Each number is 128 + 32 x the weight over its row's rms, rounded and kept within 0 to 255. Layers, rows and columns count from 0. Numbers have three digits each. The size before them is the row's rms in percent of the matrix's.

# gate: layer 10 MLP gate, 320x128, rms 0.175, rows 189-223, columns 0-127
# up: layer 10 MLP up, 320x128, rms 0.163, rows 189-223, columns 0-127
# down: layer 10 MLP down (transposed), 320x128, rms 0.16, rows 189-223, columns 0-127
gate189 089:080105092102115124131073133235087184077131131133113130100110179092130106128192150130182136158087147165142124125163152114090078115153159184070163157113146136128096130167197153193137140156153132132141121135151131120102136131077116182110110134125096123112151154134116116142135135144187120122225084145114103132121130124045115152125107055162153159154128176122135084132154120143124166060132
up189 095:127076126169125050149089085106110141136083160129067146156157098131094182130103088122125087105070114106102110145160193184152146144076121106046123111168112159163160136098085146106158092113069122146098147078186111128150078085179143139131072128142173103156125082104089126121149116183149162131133148138135122155158043110136149092129071145131140102110180150141089129160145168113168119133143
down189 093:127117136115183126108139165090092116146068153124146126087097171067150105137040103104092104112167125098190131131139108102127173118098144120124117105190175113099151115162085131104098077088165138085113117086179228118149162103082097093151151088171100136111110144137183145154146124105189163062141053088122164127152139118154179142152078119122145119150093156130138110130146099145095148168149
gate190 102:102156137087163178148087192145141143156128142138139213147138179123062164138136170112147129113129136127153110094140098126090108171124157109105079116203116163147148119131105196135112131155126099141160114118088208108135091093188059101138102111131134143180135166158168166109177156146142108104074119072108122176128152162129113168154158168152140044132135161124085115121144049106128134136091
up190 101:157138165133190119130115080160099093160039167125146129109164185110186138119126090110069161111145158116161161169117119061130105063141097141160133068131123138143156157157178152158088134176122180115147088130113126101093111118146151095112116135112132105137113112184124112098170150135152167152147130112056094117207104152108171128076168196099102130122137104161191076092124093122150128087158
down190 103:082148127138162094117135095098133114131106199152120123135111167163121107088109148137129067132113227080152191117154154103076152074116098178092167112098118129207121100141155126133135127087088182081090124194150156123136118179153131100139145136111121106121074158150120136106153112140106122093133211101134144102170124104165160127138097082143084125080138114065102150141180141159156094066172
gate191 098:149105150127178177113069151182104104128130115145090112095121142081106087083126153162064122106150118121127121109094117174142080156098123144083091071146141130112143120145110138084118113089073126110156148168124213190100148104160045118114137189177142137209165153160167146154110133107090129136116120173172211075057095161141151118123116103105117142114138162137110127192137129107133124129101
up191 095:105135190107168128104114094171055121108159142109099144157095153121129092151112088185099112116118108138085156108087085036113071099094156141125143122099155066099095195128096137125134128102126080073153123143180176152091143057146072130157134169150140114142131132124125149178123163094102132175122137157148110098112126182183093114088111142097127112069088151158084123199145172147156114146157
down191 093:172186082131077136151160084118089103119153224098118115120105128139129123073126132115161142140065156117128075133107090099085094166124133133096166135174094123086092139159086135187126135223164096107090122125104120076136192138089142095158143133142160148146132131176105125115136121103147116093127191109186116121132125133115131136189041118116158109163149102139143140099149151145214157134176
gate192 104:110130134125119132153123157081104173092073133117187168148112133080188142087129143115095109112069112146145146116147078222118105144084103168141104095067066164174155102142110079137117136169066164102078096146163080096123123125179145121135128120114133105169098168104146126080132125135160097122105140081077141087121137126100126080127138137163090126213129137155148128094100159177167140070068
up192 102:159113191107118135103087116066086089090105105155150071153134110152122105115124158113051130147066133128120188093112150158141079111131118141195132064046119172144051108158141094135101100121122125143104048168055119098188087147152143141151143107099140142097158111156102106056132173155148102089149122167153122121151128119152169117166143140098165087118097144138149138135113119160169173151140
down192 102:106161159082071192126129144086116136126089162106173070160103087134112118110077151135068126144168147125150140138136137115125157118144135143156100088103096163172139100124178151151125148062075120110190111163164142136183205084106130062089166143104202104170120112166191014116085124109150111137122098129160125109171138159117178143165112161144106140127104108123101101144094131121125116142107
gate193 101:143092135166135104130191137137176104076145124151174097136137106179157112103205119179154114159100158106175182114150090144138120109146143188103148099084099155149126118121149141101137109152131128130111106145132139106062143099129117118076154080066097157090090125164194188143140157178143152086102172161167074139096153116107135113070103108106136123159126125080067171095098144118102147023127
up193 101:088131142164119113128116184195088164128116108141137116108141141107114227193174101103136164184166148153124130117135103111144124137123142085155102123134140104106100141077148180183109143121130158147173133107175125142113112149099156145164113112119070168165113130115110107161101177119143138115223188167137162121102132138196173135163130116152122105144127115029106110125163123109134119035186
down193 101:062101110149150142098073161075099148128110089119109184116136151081111184161171173061075191143162127118183128080158167144048114138178109113135145169144163126144138146125107189122115199115084093156178123144141133139145166082158145090099191143124136093098180086150091160116094112127123127166134128173094119121148115101161110149128119119085108126074171149091134095138108127149161169087089
gate194 103:113106196109184136126153163118144096145119087140146133127143083076155143097145106157121120083111091158126143069076106175126154101120163098133105134076114116166130060149138153083133132113118169170085172192127159087118165126154123193034111169120113134148110169131201140108104155111161167069143077143165166130099164140125136145055152174108124103084103154097164166090126147154145144109173
up194 112:123176137156160176101120087158092105177129118101090181181143037063094160123116121112099170138130071123103168098121111118109081116064138119137150094151134058146178140096141159155121162058108134148114140151100152155122128140134128138164091150114150159128140167160129108063123088112125160139105204095067129168134099107129165112109145147109085117087126202126169103181126106159054148116132
down194 111:138139085069125122130118126122058143152105083081092125201165183173131041121104108106138122146112160104111169124154140129109118167123086096137144129189136122082180105142138114151119145174112122107123125099072128152096178159093124115142155104107137155147133136151140047085158111113169129153128197101100101074190139161129146113076139190121128111137113091140149174204112109098068099144067
gate195 095:180149201141146142164112194159106101116113156121161107092156170133164109137145109116121171102081159151159147099128127145115165087103141102181181143136211046105159170164155129171144147153126175143110128145095185145080128119095133110118129118113195192126130089137128179089108156174066095089096165120107125135118154148110113152128135113148139115194129188059144101110147121138176149081169
up195 095:171078070138129162160127155165138160144160091145123146060118159097091166132066167101103135099128074182183125165160118079112077143169074111170128153133107078125118157140170101120119130159110114118147129151132129138169138152090135183080124159138123116119105149213119122112101142112109077103191070199162170137179089131134129106054134169120129129069142130131101091092119156066123132158112
down195 098:086093119114059124172169140134136136104137121107088118154152125165047134068128121147105122138192054132117193110138119139109159126137087113122145156105114161167156157059135060148125146090107164171124171218105104079133095111130153093097094057077170105147152176129162155152151093154135187133171153113138145097148138106125154073174139126156158094111113136192130132153120126155130174097113
gate196 097:154164108114180126137118060107084123136103102073135085100116132104147103061150185138133116109105151130143109160076179121077121033087142157083056120169140132126117082207133078102117153136121129081097142107137112180162109112137109119121112165173085172136113129144091151169139139054153106136124131144147126122127123140118168033132113147167115102188150074083120124131171126123153157135078
up196 099:081100127150132168070100167193138111134191120120100093113193168144166172131114147107128078092153142117163122150088131117106175101088168041178139086098147137174073148105133176107145065081086092159111144138080135114121119125164118077106140139162143150156144106112120150163171190106118137115167151166132146146123139139175126088145146152109134134114152125148214145063189172127142148084112
down196 099:125120079163112149097068177173114121124164131109147142122174163109105107119122135147065090100134117103131151128124100131152130094116184169119173093117116147099147104096086183081117055123120113098122126098190117154075124093049154160130160156162047162145165135108149125140184131093126144111050171092120126133163159144115122105143169150042173118092125105092153089107099188127108162085101
gate197 108:174097083105161129156103131132149142064144107118075077163156129144113162135159130118147135039095091122134096108157098147077073135127061158200123162143140056157135118152179159103159154106144118151107141143127126146076104121139165134102123076178071096119136111094193167129109107168154131157122116082208158174097101131138092098065146125134132152145140093105114183182160126148129185116133
up197 110:124158123149159129109118087126135111125114161116110207122185131162163072104203101147108093138100149130069129194119121141159143150138140087112111053128112112120143170153068123089124111137181110161066103082126061175104131163144139129057110125128113203152185133126135120114146097195090144146139127136067102169054103104143175110158108187100132112087109123151124103104121139127114157179129
down197 109:165135180125111074142127066098145122107090133148157124105126113103110089106188120134125072123162106130195130140167042134147128146114159176146122108154113148172146107176117130111113145127136048138123187203087101150151094165069101144122170130126183219132138136064114188156069129116159090172126159124088075109132091123129124101102128100146100111191127176153098103134153114153151137141131
gate198 094:145107109107141154129159084136074159174183135161148111173159133141136172143174138100115131133136076187149108166122102145148130143134054118180101106143157126072080142140034125143159111105137119182140150149118173134178177123174128117094148101163148102071162181178143196129183178171144129130148114131153165143049145137147117156091123124210126085141123140145136155066113123116114088143145
up198 101:122117177098103094121123169174135162073137133105096109175133095128095124135164120110090177097131111093156120082106063120099153078093116190118146112132086133122114145118101145167173154091178156181122142085107162133130135089110124129146092162200122128134098115111098123129087144103124089188134096089100070052135083138170131106112166118115168115038077142052065119132153126133087179118152
down198 105:021170076123142152141130129108100106081177105120128158103061111159135121089089125087131132157143158163190128083093142145091151145183179186072160155161074133138143125106132083171135140106114089110131196118108084142133158120136146139121082144120124121150140101074129062151159151064139134134147153058164124129160153204109144155136200139128097161182137087153128130132137130150149106133140
gate199 101:123129136145166162146165094099132112119103148147114128085167162158113122180194068187126127138162102086131108118153136136163080068129172141131096099193195163175102176105123122089112151166158084072116121084130084126169157114135167115095132094162129087178144110175180150115138049108139139167115103105172149073124102152089130081136147116179128145095088166185140158118139160113091155116076
up199 097:060041146055139136181059144126135113154044137163140141157139125113181096156118158145135134110147131105106080117121155122145122118152194141148149181133111137134137122155126145100107127170156077143127087179109113110146124084132163160118186129163119127087108104199093136146131173181129173078098154148115140157154105195205138165154111109169141122036102106130158136135139124168139130158108
down199 099:130110217172138081138097041074110109121089173125145102130102108091106088144139108125154159166108092084137027154167102128175123170145136100141155128150163131152121134128165213112129139113076130116112142113141128144099162134145127132144150123141115128122122146141202117148075075178165101157147108133130140124081169162177180119213118104128125172107139142140108135085142145148092186103069
gate200 090:139130097112162137046149211197182137151150111061128107114165074153156083091157137155102096076105111153113120073172103144137122123106134132136176157169099130106127107098112142217072136165106124122190167110137115127151178126131103060105123138129124157162140143081190141144143169125162113099146137137146190151153164136141119169130126114167096146166158158065075156139128113094168111136097
up200 111:128126109134127055102142155152070186115105192139159204059122162075141104073113082154132140150127122106120168155142099150126097111082143069149137191111168098160084123147077104115162092124107183202109114149138098174125113149197144107095127132144113089061198089152122149127112169143116166125080134187149094108124078120109112091118097082160146142130125114128096121093150141160141131097141
down200 111:104103087183118114083139113191111107128132166120112098093122119058146166108103092206127129090116156141128136073160129158165132089102127135154160155146138101103084113147124115141134104120141171130147126191078053130122035135106079082131132061096134096070164148131117208140144153096130102149119134152176088127138096161111156119144119144166119107128187109043080134111138094117131150072100
gate201 107:145121156092182092125151164159176140190126097126139159122161160092174155093167164201090123127137089148119144112109106173135129111126171065118134144145136155143150112140163203119118143127142121178176152136102158134179132181184078093056098165190081135159094165144213142112182151101144121105116117128071134105095107152080143089152176135159094164142162165144111104154128080111143122096119
up201 100:156145140094134126089165120142100158172103097129121151092150169101077151138174148144108162132127112113104118106108114098146124151152132131106145115115152166137162145079127216158131167026193100144143160127071186083154104154103115084085154105094176141126132196143171123108163145146129130097171171136069091091100133126161137127171161148159076150153094184150106049182099125113075100131119
down201 099:107144128098120126140111099118145097174149129162127117098179101166083098130098107096172155131127084115088124144119139067132136170123133170123103130088151103113144144112109121148106179161141137091108107107140140097106118136169107149143143032082154126140204114127095000132160140114092132124151157091087074065104122116149087138136148079101099106134093071080109151161065170091066110159142
gate202 100:140113116129184126091109169115149182170121131123074058065173145110144120071125182051173125089126140131153189095147111141076171116075106099145097180154144157144137096135099186111135127149096087138103139125152141181153146198092096142102134084202135123145090141160097182149142113162172089075130141153089112125092072183150127155121151108139063129104143147163122124142108089112142144114125
up202 098:119154087081143112118135128155127150112149180176159079146179179116156085100123149081140114158133140150110128167128129133160138101021120135132109125123130200133118140153065136137083195107126113130125116122126073171145148095083127142157118074124125152116156144143127114123079117146193155046113212141100112143134062124137141068158104096088096098071122132097104181080092134087105163136098
down202 100:141088113144195117122168110139140182132098119114152156039134162129131088137101136114100164158051091133142091167120133104122128136119141170127150151128128131132125114093155130116172128106114060122125079145139064088122167131093167188112163084120165114184100133173121156148160142149201138146103148099132082180104225156116161106114088133103076130111095136174077129090090090070159152086113
gate203 095:145121104173164092125098120177201149115110130143105118056164177108122129050154123105147122093106113174108164099144074115154096156146163153151105186121121105140084096161134153153127127169148117152088107127127125157014106140127153111033115136147088161148122117144167208143155139124137220091120083097133153136151155115092141126105146149177082148100129108098142116156108121119135100076106
up203 122:116155101127111170107119164175135120108169124165162048109130196127122166122102091101103156102109070134130111096171109154134079194127067148149105210149139086096149127079152079116132115150136124105068142129084139187111108120122124111141137085109110138141102133166136122125089146131152161146097124123202141136139134157181053150112124070128129151142145114101085142202054160086056153126102
down203 122:120169139137104176095114172172164157121155054103183124105138136119099154077067109114117125190108174122105134148129188133100092149079127118138119154129183138171126147089140191181132080102118137131141087124081151171193125127163170123170166134098184170138099117180151134146077150154092153161117120079154113154144126163125090120117115084145147127095113088146072120177100094095059165132187
gate204 099:124120085122102127147229131242105095161158115157120150115133187119154118130161144092154147100107065116153131172174125092088103147096103144123130132147152172113106195139059123122135097169077115130141153101128102061133089127154116161084075130099138207111124117121143154132139117096144093128140119143069101158097145172131159084116124128114171116114116178076107149115162216153120115127154
up204 095:137156129139150094139126165153118128111160124141133179144127138165178131174172110150152089166126153130096083185122082170045139132098109117075187166141135172103134161139119094108149138063152127157075129120129058167104115096109097157160149171100104129151162114107153167139090136102129096052158155119133116135078195126125157111129075135117131114171254178131103116094152118129086115128096
down204 099:188129107147103107148139128085122091139142125174135132120145143107089136109156128129161155143072135192141127115122092130138147071105187134120071063089164145172078135148135191102119132085086128119128146064170168153124158166162152148106099085146170149132126121135114124145050105115176103063114092117110138070131130187163107073093085094118164193058114170076093151071104099116117121134125
gate205 102:080151070079069076120137122103167111120105073117135159173146121085082052130165193158110133114156101135142128149112077153099144157104103127115190143197167167128183107124106120182103092131131083109105174075113125136175125136142121097096143149175092089068120152100151153131143168119126122149061114123133129076123138150144140103106209069130115161118153146110130117195101091116143159163089
up205 096:181129103118090130144125217102162215105121123081107081109128112113151110087101152135065086070155121111141116141132115143116057113132188102082098094119159140136059115128085082159099121081182134172149140125131084135126170087096105156121114186118087174136096138188111143142146156093106095198112133126161093156166078108088089120074085121135131122127131099111179111126153126137161082122139
down205 096:128119189128118121067108144125144152139117115147120184071080115101127141193169176191148148143124095102157104106055138092078159079143064091150164160155094112093129161154131208132126073180097132140130100112113087189115133147157140115124119098182121108093119123143163065148159119141208107147146157125177113137142105086133127128142137118117136145122176189089080166148113105156125109059099
gate206 100:125134149109132071116119158121117203124135119109146170093085110095174131114182058053130101075143113160086136143123097133139146149191127160072104131130079082084101111155116146107090082122081129156142157138117126095122141178145079135190064160205100108171083158117120183129095120140175100092138162125108156122155164108069119153127110143152159168169136103120150153120096154127181171122189
up206 098:141166142143110096166143111156126101180147117115095070079092127148113178102124146141164174041138101117094162075164096088117209111118165105107148090082094148099120118082205125081125121125107114141120106092134162133126121113108158158142177130068114147136144144153123122108100126080168144078064129212127122137151129097155080096189180177067119129132118146094158120140088148164096108128175
down206 099:166085143160107108154135088106163126152140094142139171113139209132138072109144156112119048198152104125126142150151095108130140149131155120122124099160136116092133137154150165163113071120145109101074128228124150138114133155148132141145106113029174181058137127111138186088098086119151116157155111160070136171107156157118136132164094161169072105108120198094108122147156172126105161145164
gate207 101:118123143129104134204087103140069138177165111137114117131153093138116099094159117106166104111147111105109106111115079110062146165123108153146147114088064178105132132166047102138087132146126112120125167087130125082141136108086094197075163103137101137192101102153135172161094182077111142144129179148107163062164119161112170124111137075185105124092094116097136155165076144135116210100140
up207 097:121153126168094139111143156167094134099086108151156130216111176132102088071112187187143102114068127138139128124172097120118153134088167178110068099128117164177161131123160132100099137119138139161111076152140106137109090133128150112135113088102146194126111106092120150087132160071166157182170199116105049163108157075144088137129145144115193108140078174108142080085148127130150075125151
down207 100:122138147141185184147130108127106128183086148158110179077139110162112115096130136108175102181151057129141125103123088142136221119138073140129074102104150087123136122122095186132137128104124147116112146116161099092109199114127166150105136204179133108114095106126188130154138146123109108146098153166137160102129074084140098111123172048170079121077107088137106108128062095161148195134107
gate208 092:047110071115184113140114178111110143123155162110147077130128138067149150150134075161109136120147128172124135163154129143164116130104075157189115144095153124138132096094157160131140086140136093118126105087176131171166090206090138098138145161131076098048156185192161137156111161163109086138105181100083096133144107185140097085136142147109168143089126161106187127089167086113168147141112
up208 091:128151121112160140141093110180130199130190101112095131063066158030173191147106136143123152110172105122116104164098144128123118124156151149121154123129130136132133105112181092138093107120080121142143126183107161125081106149156085132054134080179103151128135110117136139189090163088126165042090168139102115093119174158103127084104150109148152105099155188130127149129143163123128076049138
down208 090:195104132119098205126094106140118162087130129147106109109124140181146110136083145154133088146094104121123173114088096154165117103110116134137147159121124136152139137125089109117081162107111147134145076048125170078099137132107137099201125149152111117078121108109136054112173100100145207071206047165121156152128129145137149213131097076131149111081157124154104111126160065103102134126087
gate209 109:130111096122144135119072184174114146161181092112139145129148182066098138096108182123101126127085150057143129122138155134067105153142121128127085157143102097137171135125155074138150177119105131118126154150111134179130148130164098112123184156122114056082121211103154143094119117137149117104147088126035171126138123111113181142103134077115077091082092146101148103155162157121184219096119
up209 106:121090079078080151119151135115087083122111096132062149099142114082117189144125110152143126145096109135149102099154132064108165130133106112135105183158124120146185131142095101220105153088154158086137114094092052088178082130184096128151177117163110149094159125114167095117143120101217103110168157095110150110158144093146107093101204132120174139132148126097135110175162137073114107151142
down209 103:119176139194190155172107161106118094122125121097143059179118153137119177067095146113144121122144117107131118093184102099129176087143107148177120132108137053110126109095072105121114104182134100131168091152140110067100125081064162172128135118120096158107139138089053161142150145113079086128127123154153123155187133156090082173151079130125079118153064060093113096154160142107141120131117
gate210 090:132105102099133146073133163211111143144108170102139106197120110123122084144146169085114105208102146133089140121073149104069110106033146105117102120079120084133135127121104133029161104143158108135152167153124117105149138131129081099122096110095132159115134054165126140128145131122118100169143127155110136106161119095184138123138112138145150136191164094179178142112178197104097180103089
up210 091:096108160137185143117152138089123138087140123133071113169099119101135090098155136095196115123078121109111186172091108205163117137110087115131103096091146078141119122128136112090146111105173130173115120153118181131119149148073101087148137094149090138096138116181166174070154126209133102092086069139156091067095164178154137174094074096106134134126187145173114124102176180119113164121131
down210 089:162124099158080102144172081175095140127118138180075145179095130196154115117159130143121128139118145143139140104163158083097077090109134160142078148137121113037119094102130154131074126116129104160126094178113098095104152120104108153135099099138163141082155095159067065147156151148124186154184106053134104172173148073135110109072049168085122117140150105136154115072139148124133125169149
gate211 089:127107182167116076124139179151137113120150147092190109168089167086082145174133085141103123104044160143124169116112107073113211109121196170108084129154172094109119123086141171138121087160119112136128135136082132098075119106145134092111095127138146094151139210145139153107133074184167155108100130197144160150116130079165116140173104106136103115096135144144109081135146158162064075124117
up211 094:107086146115094137054175109099168101139173123131182070162101110097121112120088083107114176102065145106125084132116128173133109154099112125129119146120152159081183139122092100135086111117099176104130139112095083083150090160197190120044128098126114161133143130117115091103131083129086140149093106193092107101163098090161158148145122076106159108044089152089173177111154129085123131123131
down211 094:107143085100153143166114083154071108147138171156127141140104136128151152070165167116112137113220187129143077137191125159160121124129085105148142120109108184146141086152078150120153099045117113195162159084143118191182147141089061162142107117143119116099097089119143103149088126149121101155135120092090084116099136145074171116128194109096179133137134073179152118178134105102156157128153
gate212 103:118129148149122102093140161150061072136127122117129115108133068103123138076142113173174115045092130132171095084082095151158145139110138159079127148135168088163130090075204161157062128124077121090125110162161051071148066124105121065098120112132078079144164172123141146080131152121089114140162103128134140142111103088120127099193092157171178133146135108124133153116127154107186122141156
up212 099:145190132123071123098091137136112070077136150123123189104161133125131153105119156133107154120105132074142104082143090205050138101055153092112107096110096132127101145136157112115109112154139196130091077113136084168169123095102122167180091118126153100163092108181133147142098138180139121092163163173133132088123175141102125159180088138108156116055068097147175142201140140157132103152135
down212 102:100143211122151088127099062109171123147087088123174130159084131103153175102094089114118112110166147164144104102111169074159074119146151089098089160180117089040110098168115108116081175094132126096161133162125120163125122146151125111142106152097150113196112088116107177150151107171132105171125183135175082150160100107130101167128170125158124135180148144117159082113066094114114138183177
gate213 101:109154107114076115161123141135090100099146165113180168111164126157112102108126156118153086171094134107145169103145086166100119115188134171186116159083094107147214151117090091122123154101133114149127173098123122103120139132130075065099037083122149144197089147118124158165131161098141149163119183101139147104110140159110128120164129097186156212137156082081088186082129115143107163101156
up213 102:152133147121111184069113193120106226118156096144177153135185118080136142101076102156102122110128123162125112082139179101136112146155076146109139105122144075110139199077128104115117143142098151199128135116073155126150128100128095138127141107108132083161119167100137130137131132179186141128130112104075123169103091143179083104161115028147102129109187158074181117115142072133092146144139
down213 103:167095145072154112103113179135157126165088125150102101130098112093135129121110120114118153063038205144144142136168161154112123168146127121128149121090096127035063164138130089134134157162113100068080133160129145175147158168139169147129155169147119124153158151138119180107123136174063092169160173171088174146165166150212148105125128169094148108164155105137126135153155172155098103122103
gate214 094:094106167089129108104160137151115093143152158122148192106106160138072142116134129159080131150174127131140078094119126124114132135098137134092023193185127110127172180165133123152100058128079080095130119120122154093144099153140101157123092158157107134139141077128191112110096150112138094132104163116080143186149128132084106140091092187146160128094142141090111053178142177134194129193097
up214 092:094108156121075147086121150126126140149157196112158081149103070140120154135151169098101096169150163127124206136160166109127098156097094128101044186137076147165155171143185112179097119073108123191091120124078137121109092156184075120143147163112140089118118103133137096109132183174141121136106104114105115120135130082169126122120082143173152167103122125126178091100090109219099117115096
down214 091:095095106069086132064128167190084142126196147176112143111121123155116160116155073108142152132112238094150151103122119176151155130081136117174137087120091117141148140157126129127182146074160151164055147121152129139150119114164162122071104102089186113159142123098100058115147157156118162162138088115146114092173129117129180144132150142102083167141136170160116138151070140106097082093171
gate215 094:174131170131121101096181142135146064202160107133134192096129133157217124106136097134147123164077065145152094104143115087163148191087161114132161104096108135124134145129110133119131138153124126169164173154200125064131094059104082157091097104109142136135096170127137116119091172071198171099142175152117133089146143109138164135158140154146168117151114166161174109083173120130149128176149
up215 100:149150143143096151151170150160201193141153118083163117123130115163124109099138179164149148104097109091132167152119115129148137117109128152077159080168154158141238119111154138061155143119168159130153073105119183110120107153156120118133107169152134066125159133176115139110166101020113197092102114092132120111179139148097116120188140166089176145167107107111150101103102148109120149077121
down215 097:115119149125134177117164140164146135152102153116196136080154120193174135122065096066159122166132126183147138115117105143176131164074107105104116069093110137098122129179083116109121098126157123111185104114152155146138166122101106179123167110168211142128072168171154155095088173128137100142088164102152120099161107061106164150114167182097154085149130055177155076099120120134136105139095
gate216 091:132143130114141112192167179149123131082172153157104090136103105127100116111208074138158060107112089174193104057128081178155164115121100133121139144086073142113127051146086128150174144143070095125136178104169112054126152138124081096105081154146120130120173120118105149116123129087124106164106029115078128129081104144067128141139154158133149099142130115138120144109116146166136109120168
up216 095:093101145125115156054103102094126124098115066097160143175120122072131125145106176158129144113102160050113092134089159145099057156142165094136122098152153161152106146135134096105087133149152148143142078130147090084159119137114151135064173104139140172088086115135160160129180079182112130060106096185184199086150129107154110143194132095160126088105124118116160159108105077111191114127143
down216 097:148112127162175128124136153135147124094128112145127101144154167120148150141095103193187162061116147127172133077101127130131103111104109138146151075157174127163114102162131170140105122166166112140216108181169132071134067162155109136123149187170155111094123135099119255150151128124134172142102068150116155117145106143158100148126096135139146115120114125069144124133100180144181072143164
gate217 097:133126163137148102117092161144128127131148103193182117170124143108067143161176138175091131158065099173184125128104071157137120142125116154130149172160159100087152090116080113111157174107088125125147127095092146072122063134147100099119139135136158154081125160134092156089080152078152124110108123131147183081141116230076127154097161177153149090096095133138157111177087160088165170090091
up217 102:101136088105067175103133119169175100143101106111102170196173171142162145184189174144165083150145124158168181117136127077139144126111151109076106139165166107135087161134179131148099116155095171071152160170155093086089129163057118148071082103122096129124114113085135109112117133139096131151140159111099133107129213141131100110082172182155113127125093075122104116103191092145104120110156
down217 098:133075155096155149125079089116113124135160135082060147151162095139074116123141126105178144097150122080159120142118207118089125126127066102114157136191100117185198143169182082127097122198136118123135137108119150128100080169156159109119111139186127104106145091205168134112098133144146176141146127100162117170072112125136154083126104153126133131116148097090103054099041151163148126158147
gate218 111:080046152122141117122141113111098145148168114097147103135148149146092132146142126136111101069150088053159168094119166098121130108180122063140163170133136103166147110110163134083062163114142154176185153113189132081117097071171105173090171173161129113125164171150130151101147167116142144136144139142091185068144178139169158155151150166174108100105063147084119142132074133123161079131144
up218 100:099098120169097167133166085117124214167082085114124156077152167115112153126085122066126153106158122140093114113145167138158111155152102118095148138102134144174203116132158142099144176093121135142116135117148112150140149082209177119117153114147146100083137103206161113133116164146120147113134111145093108133175123170110092196143155075106090087129141131162154136048171145036096164095144
down218 103:190124140136168121126130102170169214111047101104116125099138177115196140123122129140158086106151069083163155154143127125140137092125126147099110088116125105149113119150102098159181110043124167097080141098131142211107064134133150078137153146069114137203136154091130067113135080149124123177143150106189172089140145144162163107098133091149096129143167113155120153140124114086114168140132
gate219 094:119177102157169134089074222138146135162139095108140135073067179099140074093111132094149095130098112112129150120116083150106104139165179105119045114122142131137108154053125152120089094113098089156153102139106118157080129136135047121142151128140121134135101196105193158087126126113179097097140151155130180140113131119102094072131152148201159112196155150130129159138096123147158106082102
up219 100:066167159146142128157053174124190049096133110076153127043103162165176097116112138093167130158122118117125156112124078141138170135151139129170095122109142106103094144103199177080117084089109115152107100155129146143122100126137088154156171153052146164117146129109135111085128088171171119118170147186156117145101146107113139096159139202163132100157138137148163108120123122132146047079135
down219 101:155086154123121138175085147102149079088139121098125150118099129134197053139177149078076152135142132145036147129212101087148188103166141103110129077130119125067134124113167163108098116122122112105139108103101125138169206149115175133126170091101185162123147153094125032101118133168133149123167112128175159140126076114140115084153108158140087105159098152145163136111166124125148095134171
gate220 099:132169140121171157162146192099149139126123089125055141117136093114152141120078138134084123061195115115096156078094085128119119106105085119150132119138158145078113133097071058117149035173116132116159189134142135214143116119091172158150095159151115164089079190156137139172131096129110105167130144121152169158164084112120108170096133121114145166116101163164069127134138109178083109112133
up220 100:108160184145094101195128133090159082113119108157136149103174176125137162080130092168115120150131120165141167101158157199173071095134061128128136168118116128145155104121091090158144105164131159116172140130121139111189162167079180168128076135148112172073104123070167136129067107129084119122154107159137133150145105107105144090110082127134152169176172079194161092101188122147169131118178
down220 096:164106142113161192145089151130103196115128152119096156130125145125190102120163105120112084117132126175113076129061120104156145165111115092148177072147094151119059053137120161122164147101162189135124180127082110150131181164138164096069109147147206155165036120131154107114119114082142108085103109130113120122137152159160144088116148071088133159165124091122147121166172145147122073120097
gate221 098:061088126120150062154173125065114108172163107127145116137111163148164114144121152039114076128112113121172169115159146114138140108111116144195104117133131131138112104135110106174181088203125098125142111103141145140093128106104142104135127178165146111111189026141155142174093119099141170155069097082090098143116198095132117072105128093142100125095134127082084147143186123130096166174128
up221 099:110142138140164188096119133077161102122121153131175097147129158083186088130083116127169178114088126134172132147097045103145113105145171153141140172092121149106073077185169110125162208109125166172154076156167070124133118140053126155095123120133113137114134169159099118147189158120033125155125095095142111179152125150093115106138105121122163103123136097120081141139119109096135048123134
down221 095:116149155108144111145121075128138227200095068118161156062094072128162089129139100105134138111140179108080158189085104148119173104150154101050151150116134110109093115145146140108104125054117104131139109130066133177173118119140103117112151126154171156127103186091149135124127141134145090158165140140155167110169110187131133056145155129174063137107138072096145110084151164140127093146136
gate222 103:152120110152094059101194152151097113159145095090133070137153115114076118119159098172110096114079094114158076119151101123104109097168070130172146129156120134141112154127114110157096089110185121116114131137195087121142132129151122145104053088158036175101110111143160170134167142104131098140133104095136128144106198142057172122087128109064103166103153109145120114125104139152116230102116
up222 102:084090154115143194125096081149125163110152209183148118137064205170167130145150126124119108176177117118163165106161119140107181072102147142128072158166142108099140087122181110119175132202059114137099074126111107177114152156134143125115120112193137146162124174137142128103116127122117125106105121156112141099086076124184072137190143111169178134126142102112106102077100123111147099099096
down222 103:096140098067129124137133144091157064105154076154141054151144119091125120153124128171122127130161151159141213128138123198133107089081146146125097202138120130062131118083073069170111159168130131133178124097132131139162128153089107099150123147116090073102118119142118196144133134116133190154109138170109113180138167147089125110108112124157148080158134139136093185199119162117121147034145
gate223 092:086112140122055161132140103155070091136159153105147107075156126141148146145124173193108161115134148099159187142140129100121120089112141110136097144115136149129119117154118099142157119110087180110152182078157086116143134099126127133151162101106155222088117151110100145080060153081200062115131120108104106095148153101143103124154165174075177097197158101129160107181119128124196118197139
up223 094:139111142133145195127196104120109086062069133182059116150151155085125092102170143153119159145102106127157077159135116123203094115128112121113166095136127143123188191079153135174123134169091095119144096116070102085190080114102191168133139206080132114126165120131117083095154183128104171121098152174129114148163115131146087091147124128161132109091111160123148142129164089129120082103107
down223 095:143129141110175101119151200173202073123086086132120107153144152128089161164106159077138125054135131114142197126092118101109089161109117123164132111143112104255125097122117107094172063154113143135093081153102097146101110148065138109106137124133126117133112123178083187119157095186149101119162114134141182128153121149149105155128118122095154128088128145158179150094136108165069108142111